From a checkpoint of a small transformer trained on Wikipedia.
Training: a variant of Adam for these matrices, 96M tokens.
Each number is 128 + 24 x the weight over its row's rms, rounded and kept within 0 to 255. Layers, rows and columns count from 0. The size above them is the row's rms in percent of the matrix's.

# layer 8 MLP up, 512x160, rms 0.0793, rows 26-32, columns 0-159
size [ 96  96 105  98 100 106  96]
[[167 152  86 127 123  84  91 149 103 137 144 115 134  85  96 139 112 154 118 123 126  70  88 128 122 126 125 102 143 121 115 126 117 100 165  82 111 120 134 129 139 132  97 146 133 109 169 125  96 126 111 137 108 111 117 147 150 164 167 107 137  94 105 138 113 128 126 119 131 108 133  98 116  74 155 118 102 155 152 126 149 114 117 110 130  91 149 111 104 139  76 134  76 138 104 124 131 155 100 116 129 136 104 128 165 125 147 130  96 118 135 142 136 158 132  76 167 160  99 118  91 102 125 101 117 124 121 134 143 107 140 157  79 125 101  96 102 122 156 138 162 168 175  94  87 115  80 133 103 128 116  98 118 157 145 107 134 178 130 119]
 [133 125 152 152 143 149 109 143 157 128 167  86  65 116 107  54 128 150 121 133  98 148 122 126  85  74 155 109 152  96 121 152 110 139 151 151 153 135 106 112 137 137 112 103 126 138 164 126 123  71 148 120 136 127 112 123 132 129 101 139 153 156 118 139 150  85 150  93 130 116 188 136 142 163 113 115 128  90  85 147 134 139 130 144 109 110 113 149 130 132  91 143 129 151 106 105 112 106 107 126  96 121 108 159 130 168 124 106 141 113 129 161 121 132 126 125 138 112 138 134 102  95 124 108 143 128 115 164 153 131  77 157 130 125 142 121 125 154 105 110 128 159 127 145 197 158 188 141 129 132 100 126 150 144 104 122 182 147  85 123]
 [109  99 158 154 114 103 120 144 128  72 139 131 111 129 100 179 145 114  96 151 147 122 136 126 161 139 149 119 117 147 144 143 142 130  68 129  76 155 140 102 143 100 147 156  79 115  93 147 150 126 133 123 111 172 114 123  91 184 144 120 130 130 135 129 150 134 131 112 102 124 114 116 168 135 157 112 136 137 157 174 164 122 161 120 150 127 125 133 160 117 136 136 150 155  98 175 161 132  88 118 169 110 149 109 169 117 143 198 160 109 123 132 126 121 101 164 146 126 112 135 110  99 166 132 107 105 126 112 139 148  76 162 146 126 164 115 128  94 161 136 141 120 104 123 153 117 152  86 138  94 105 146 153 126 136 139 111 110  96 108]
 [106 146 118 113  68 165 116 148 129 155 161 122 125 111 150 156 158  98 122 102 114 146 133  97 100 112 108 109  99 126 122 124 131  88 118 189 120  88 144 140 129  52 134 105  93 130 122 128 118  78 141 101 110 164  87 138 140 139  94 106 127 100 164 120  78 144 129 122 157 138 108  93 115 116 158 105 147 152  89 175 110 102 112 147 152 146 135 104 112 126 127  97 135 123 130 105 143 144 141 156 156 117 102 134 150 158 137  94 136  98  93 137 145 131  82 125  93 147 114 154 102 139 140 128 136 132 183 121 125 132 138 117 137 123 126 151 128 117 132 143 131 115 156 142 120 135 125 130 199  90 139 168 141 108 183 111 140 141 151 127]
 [141 107 131 124 166  88  77 142 137 165 137 112  81 119 134 144 121 106 160 107 142 153 120 122 153 153 138 111  98 151 110 122 177 131  89 118 121 126 115  89 126 180 124  88 144 166 123 136 111 125 113 132 108 104  87 168  99 143 114 186 148  88 121 136  94 165 106 146 144 102 111 141 147 109 114  93  91 131 109 115  98 108 111 107  75  95 127 133 166 117 156 123 152 132 128 116 182 107 180 107 117  96 140 145 126 160 107 135 133 105 126 104 134 102 114 106 121 100 145 124  92 161 155 129 140 140 115 113 169 132 103 127 128 103 128 126 115 124 120 162 139 136 155 109 132 150 118  80 109 116 156  92 142 108 116 110 136 130  64 138]
 [113  65  89 114 134 103 155  93 143 103 104 138 146 133 113 123 124 103 139 153  71 107 126 152 151  90 135 142 122 144 134 144 158  90 127 160 116 125  95 138 111 133 147 180 163 118 110 114 165 129 121 142  82 121 113 109 123 155  96 121 117 118  96 118 115 133 106 157 128 142 136  68 119 110 159 110 128 136 110  92  92 117 128 139 104 150 136  97 108 106 135 152 152 125 145 125 177 132 134 151 140 119 137 118 160 177 169 142 138 114 130 164 148 141 141 141 185 111 114 152 121 107 125 130 156 147  97 132 137 102 105  94 171 108 121 105 122 125 100 149 150 114 116 176 103 115 171 140 161 120  87 109  81 147 120 137  98 120  75 142]
 [124 155 108 111  93 123 141 116 136 135  93 103 126 154 150 132 121 115 134  75  82 105 120 114 127 113 148 143 114 148  96 141 126 112 140 103 139 128 112 138 131 128 118 124 129 129 135 115 111  90  79  97 126 114 169 112 106 118  81 138 105 137 126 122 113 112 170  80  80 116 143 117 169 140 118 140 136 122  59  88 127 120 100  97 139 124  72 119 148 108  98 123 136 168 146  76 148 131 158 111 114 119 118  94 172 143  89  94 103 116  98 124  98 168 131 175 107 129 123  95 158 146 126 136 103 129 118 117  95 102 167 141 150  97 102 142 111 140 113  49 110  93 138 123 157 112 118 142 138 113 114 110 125 110 132 146 101 131 161 120]]
# layer 8 MLP down (transposed), 512x160, rms 0.0842, rows 26-32, columns 0-159
size [ 96 101 103  99 104 109 100]
[[122 108  93 144 137 178 129 120 139 148 125  75  86 104 153 146 126 113 134 137  83 164 156 139 135 139 107 159 106 128 137  96 138 116 154 130 152 174 125  89 129 128 124 181 162 113 102 168 125 151 128 130 133 149 113 128 123 112 131 177 147 110 151 171 113 137  96 152 113 148  84 116 133  81 118 121 121 133 108  95 103 131 125 112 142 171  85 107 113 124 161 144  87 147 115  91 141  82 108 136 138 103  97 158 141 114 155 129 118 106  71 136 116  96 140  88 128 135 122 122  96 148 143 100 104 108 122 137 181 137  90 127 157 135 137 139 149 131 103 157 122 100  88 139 121 109 156 131  93 157 119 113 116 159 119 120  99 172  99 151]
 [121 108 133 151  78 103 123 137 134 104 137 133 112 139 110 147 128  90  87 152  97 135 120 145 150 142 117 132 103 156 121  90 121 117 102 146 151 128 175 120 130 141 162  98  93 128 165 146 143 169 170 121  88 135 126 125 143 124 136 156 115  99 113 143 125 120 105 112 118 111  77 128  90 145 136 149 132 139 132 111 133  88 160 110 101 155 115 163 106 158 150 106 110  91  83 166 140 156 106 151 160  96 115 116 137 117 135 103 120 131 115 102 151 150 148 119 164 112 115 103 148 181 140 221 123 116 157 117 132 158  90 106 164 112 115 145 140 123 136  97 159 107 163 109 149 106  95 142 161 132 123 157 101 173 150 126 122 108 146 124]
 [114 138 151 134 107 125  99 178 159 108 145 138 119 138  76 111 132 135 145 177 118 150 144  76 138 129 119 130 148 190 119 113 144 123 103 124 151 150 130  88 135 124 154 154 115 131  75 118 131 108 110 172  94 144  95 142 125 115 120 108 109  86 194 118 116 108 171 125 132 144 150 145 120 111 134 130 116 187 125 110 130 117  73 118  92 157 112 125 159 142 145 163 123 130 133 116 145 175 144 110 162 112 147 145 114 121 134  99 134 147 136 151 150 138 149 157 121 162 126 146 124 114 153 113 137 122 166 116  72 142  98 125 115 115  99 111  97 135 105 158 124 146 129 119 146 167 157 130 143  89 149  90 169  95 132 113 129 178 103 130]
 [ 93  92 147 148 145 161 158 128 103 137 147 133 133 139 143 111 140 123 182 148 151 109  93 139 151 135 112 145 100 163 138 119 110 104 156 118 103 133  99 163  76 159 163 132 141 111 128 116 179 125  96 109 142  69  92 132 136 122 140 150 116 139  87 129 129 133 168  87 108 125 121 139 132 157 161 145 153 140 116 142 149 139  88 124 143 118 114 136  98 118 133 143 108 149 106 109  61 136 100 146 145 116  93 120 139 144 126  94 166 114 165 161 114 130 107 161 158 125  85 125 107  66 116 144 166 105 131 140 136 102 145 158 137 115 120 117 111 124 154 135 135 127 197 115  91 107 105 119 120 123 110 113 123 113 105 169 123 150 174 114]
 [116 128 122 141 140 149 143  91 158 148 115 148 149 149 160 143 118 163 114 106 165 122 115 104 144 121 128  91 115 104  71 122 170  98 150 118  98 141 141 127 116 140 104 131 117 162 145 112 149 127  82 152  89 103 124 118  98 120 138 113 149 138 171 177 124 144 134 110 146 117 133 100 136 148 144 123 118  97 131 124  82 117 124 137 161 121 119  96 122 129 131  95 113 160 143 167  99 131 111 117 113 124 131 107 125 152 108 146 165  42 151 141 166 174 133 172  77 117 113 174 121 170 122 142 131 126  84 139  82 150 159 120 108 110 118 150 165 144 126 136 141 142 122 100 145 127 123 123 143 143 100  98 118 143 126 149  77 112 105  76]
 [115  57 141 147  78 151 120 124 121 113 135 126 109  79 141 121 114 115  74  97 110 155 135 149 144 116 146 102 134 145 150 116 138  97 162 124 143 190 136 110  88 170 148  91  83 148 117 134 147  95 111 121 119 121 108 158  76 132 109 139 104  93 124  96  55 113 114 156 150 123 115 149 121 129  96 146 124 134 157 121 153 145 107 119 174 114 109  93 134 137 151 156 129 151 135 151 117 132 162 135 142 113 153 140 128 136 135 112 118 139 126 133 158 100 156 134 137 119 160 131  94 152 159 123 124  92 149 129  88 122  89 118  65 108  80 113 133 144 131 143 135 107 148  78 133 146 139 155 136 124 143 115 117 136 135 126 138  74 121 135]
 [125 146 136 116 132 143 187 140 143 146 124 132 158 142 157 149 113 111 120 131 151 151 117 143  89 102 111 123 168 140 143  93 140 173 123 144 111 135 125 151 165 152 111  81 105 165 136 120 135  95 165  82 162 139 141 182 161 157 156 132  93 140 145 138 164 133 182 121 100 113 117  77 144  96 151 136 110 134 154 149 127 125 118 155  95 134 143 125 168 133 130 114 139 157  92 134 128 120 164 118 111 127 127 130 156  82 142 116 151 124 139 134 143 116 152 156 109 131 117 136 113 124 112 119 114 149 124 129 160 110 134 118  92 202 152 125 167 162 125 102 107 141 194 128 115 107 144 108 135 148 110 132 117 178 131 103 130 173 132  76]]
# layer 8 MLP gate, 512x160, rms 0.0845, rows 27-32, columns 0-159
size [101 101  99  99 105  95]
[[112  98 136 144 112 117 120 170 130 135 115 123 122 179 134 118 140 151 118  97 150 144 153 137 119 127 103 129 147 124 120 161 126 148 101 123 156 113 114 107 106 107 100 110 115  81 151 134 122  78 158 134 127 141 112  98 102 145 116  79  81  91 129 137 132 155 115 139 139 108 136 142 146 107 113 118 168 163 158 156 128 160  94 145 128 101 143 125 185 153 111 153 113 154 121 139 167 128 138 117 125 140 148  59 134 148 136 114 121 116 134 126 188 154 113 185 105 169 151  95 129 111 175 106 167 119 113 105 125 165 182 137 110 135 140 134 117 116 110 137 142  97 111 134  88 104 119  95 134 152 124 170 148  71 107 146 139 130 139 164]
 [ 49 102 171  78  85  88 142 161 152  92 108 150 112 140 122 134 170 111 142 104 118 110 162 145 152 110 138 137  98 120 137 165 108 138 150 133  83 121 120 107 111 120 153 137 156 123  95  98 169 132 111 122 149 150 171 106 169 128 126 124 111 134 158 145 149 141 131 103 111 139 105  89 137 130 139 145 129 121 165 128 154 125 117 140 126 137 106 113  87  97 144 146 135  91 119 124 107 154 163 122 163 155 136 108 122 146 150 125 131 139 118 163 127 134 140 150 109 123 161 159 142  83 132 123  74 139 105 102 138 115 130 126 142 134 109 169  90 138 173 178 142 117 121 131 168 116 134 168 117 141 149  95  83 123 103 130 127 151 126 173]
 [124 129 139 164 136 115  93 140 160 163 145 138 128 162 129 117 158 147 129  97 142 111 111 113 162 136 158 144 143 126 119 131 116 149 128 125 119 100 139 113 109 146 132 134 170 155 103 144 162 169 128 139 102 154 126 140 140 119 147 110 156 144 132 121 178 106 157 132 106 117 106 140 138 124 127 126 147 179 141 101 154  99  62 124 120 133 101 127 138 137 115 114  90 175 122 157 105 192 171  86 101 129 112 130 132 146 146  89  95 182 160 105 164 108 117 109  92 109 129 151 136  93 117 102 126 130  83 127  97 103 141 147 124 169 117 114  95 100 128 130 103 161 169 131 132 211 135 131 106  99 147 120 124 143 100 129 128 159 148 137]
 [133 125 114 125 118 121 161 122 147 141 145 121 132 149 162 117 147 168 107 162 129 128 133 121 134 104 149 154 106  92 113 112 125 121 136  92 112 157 115 127  80 137 148 155 147 127 105  90 142  93 112 160 112  85  98 105 110 154 118 121  95 138 154 162 122  97 118 120 120 140 130 116 135 116  90 127 101 109 139 115 108 116  97 169 146  80 180 122 123 124 140 130 134 137 130 131  96 149 146 140 143 105  97 163 134 134 111 146 143 102 113 123 104 108 145 119  88 154 167 124  99 134 138 112 176 128 196 130 140 150 112  67 176 138 170 156 134 132 148 190 140 130 145 167 149 148 104 133 121 100  88  63 135 145 104  76 116 122 123 116]
 [ 87 142 183 141 109 148 135 158 138  87 123 171 131 119  99 125 149 124 103  98 120 126 127 105 134 101  82 127 159 133 154 145 145 165 126 116 111 157 156 162 105 179 128 136 124  79 138 158 107 108 109 150 145 165 122 123 152 124 126 139  79 156 146 146 139 148 150 120 127 119 108 103 120 122 133 118 117 105 115 166 132 115 112 146 129 123 179 154 131 109 115 125 109  93 125 119  75 132 124  71 144 105 140 155 130 124 105 144 103 101 105  83  94  76 135 121 125 141 147 113 143 101 171 143 106 124 146 135  78 136 107 133  61 108 128 160 118 118 131 166 101  81 141 143  97 150 167 126 139 130 164  85 128 135 126 122 128 140 157 152]
 [ 89 149  81 129 104 144 129 138 160 162  98 148  90 102 164 134 107 142  92  90 134 149 169 127 121 120 107 139 155 123 125 132 105 105 115 156 107 124 135 106 124 125 141 114 180 107 116 132  94  63 128 118 150 177 178 131 100 116 140  95 150 136 191  98 110 147 124 124 154  92 137 105 121 108 145 122 146 120 143 142 107 117 153 129 154 119 129 101 143 122 132 168  93 120 136 142  94 170 139 149 126 128 101 138  72 119 108 113 149 133 136 125 163 102 112 171 113 120 105 115 170  91 112 134 156 151 138 157 116  92 146 140  69 122 126 115 121 129 153 126  95 130 159 121 140 120  83 118  74 123 156 101 101 113 110 148 132 139 150 111]]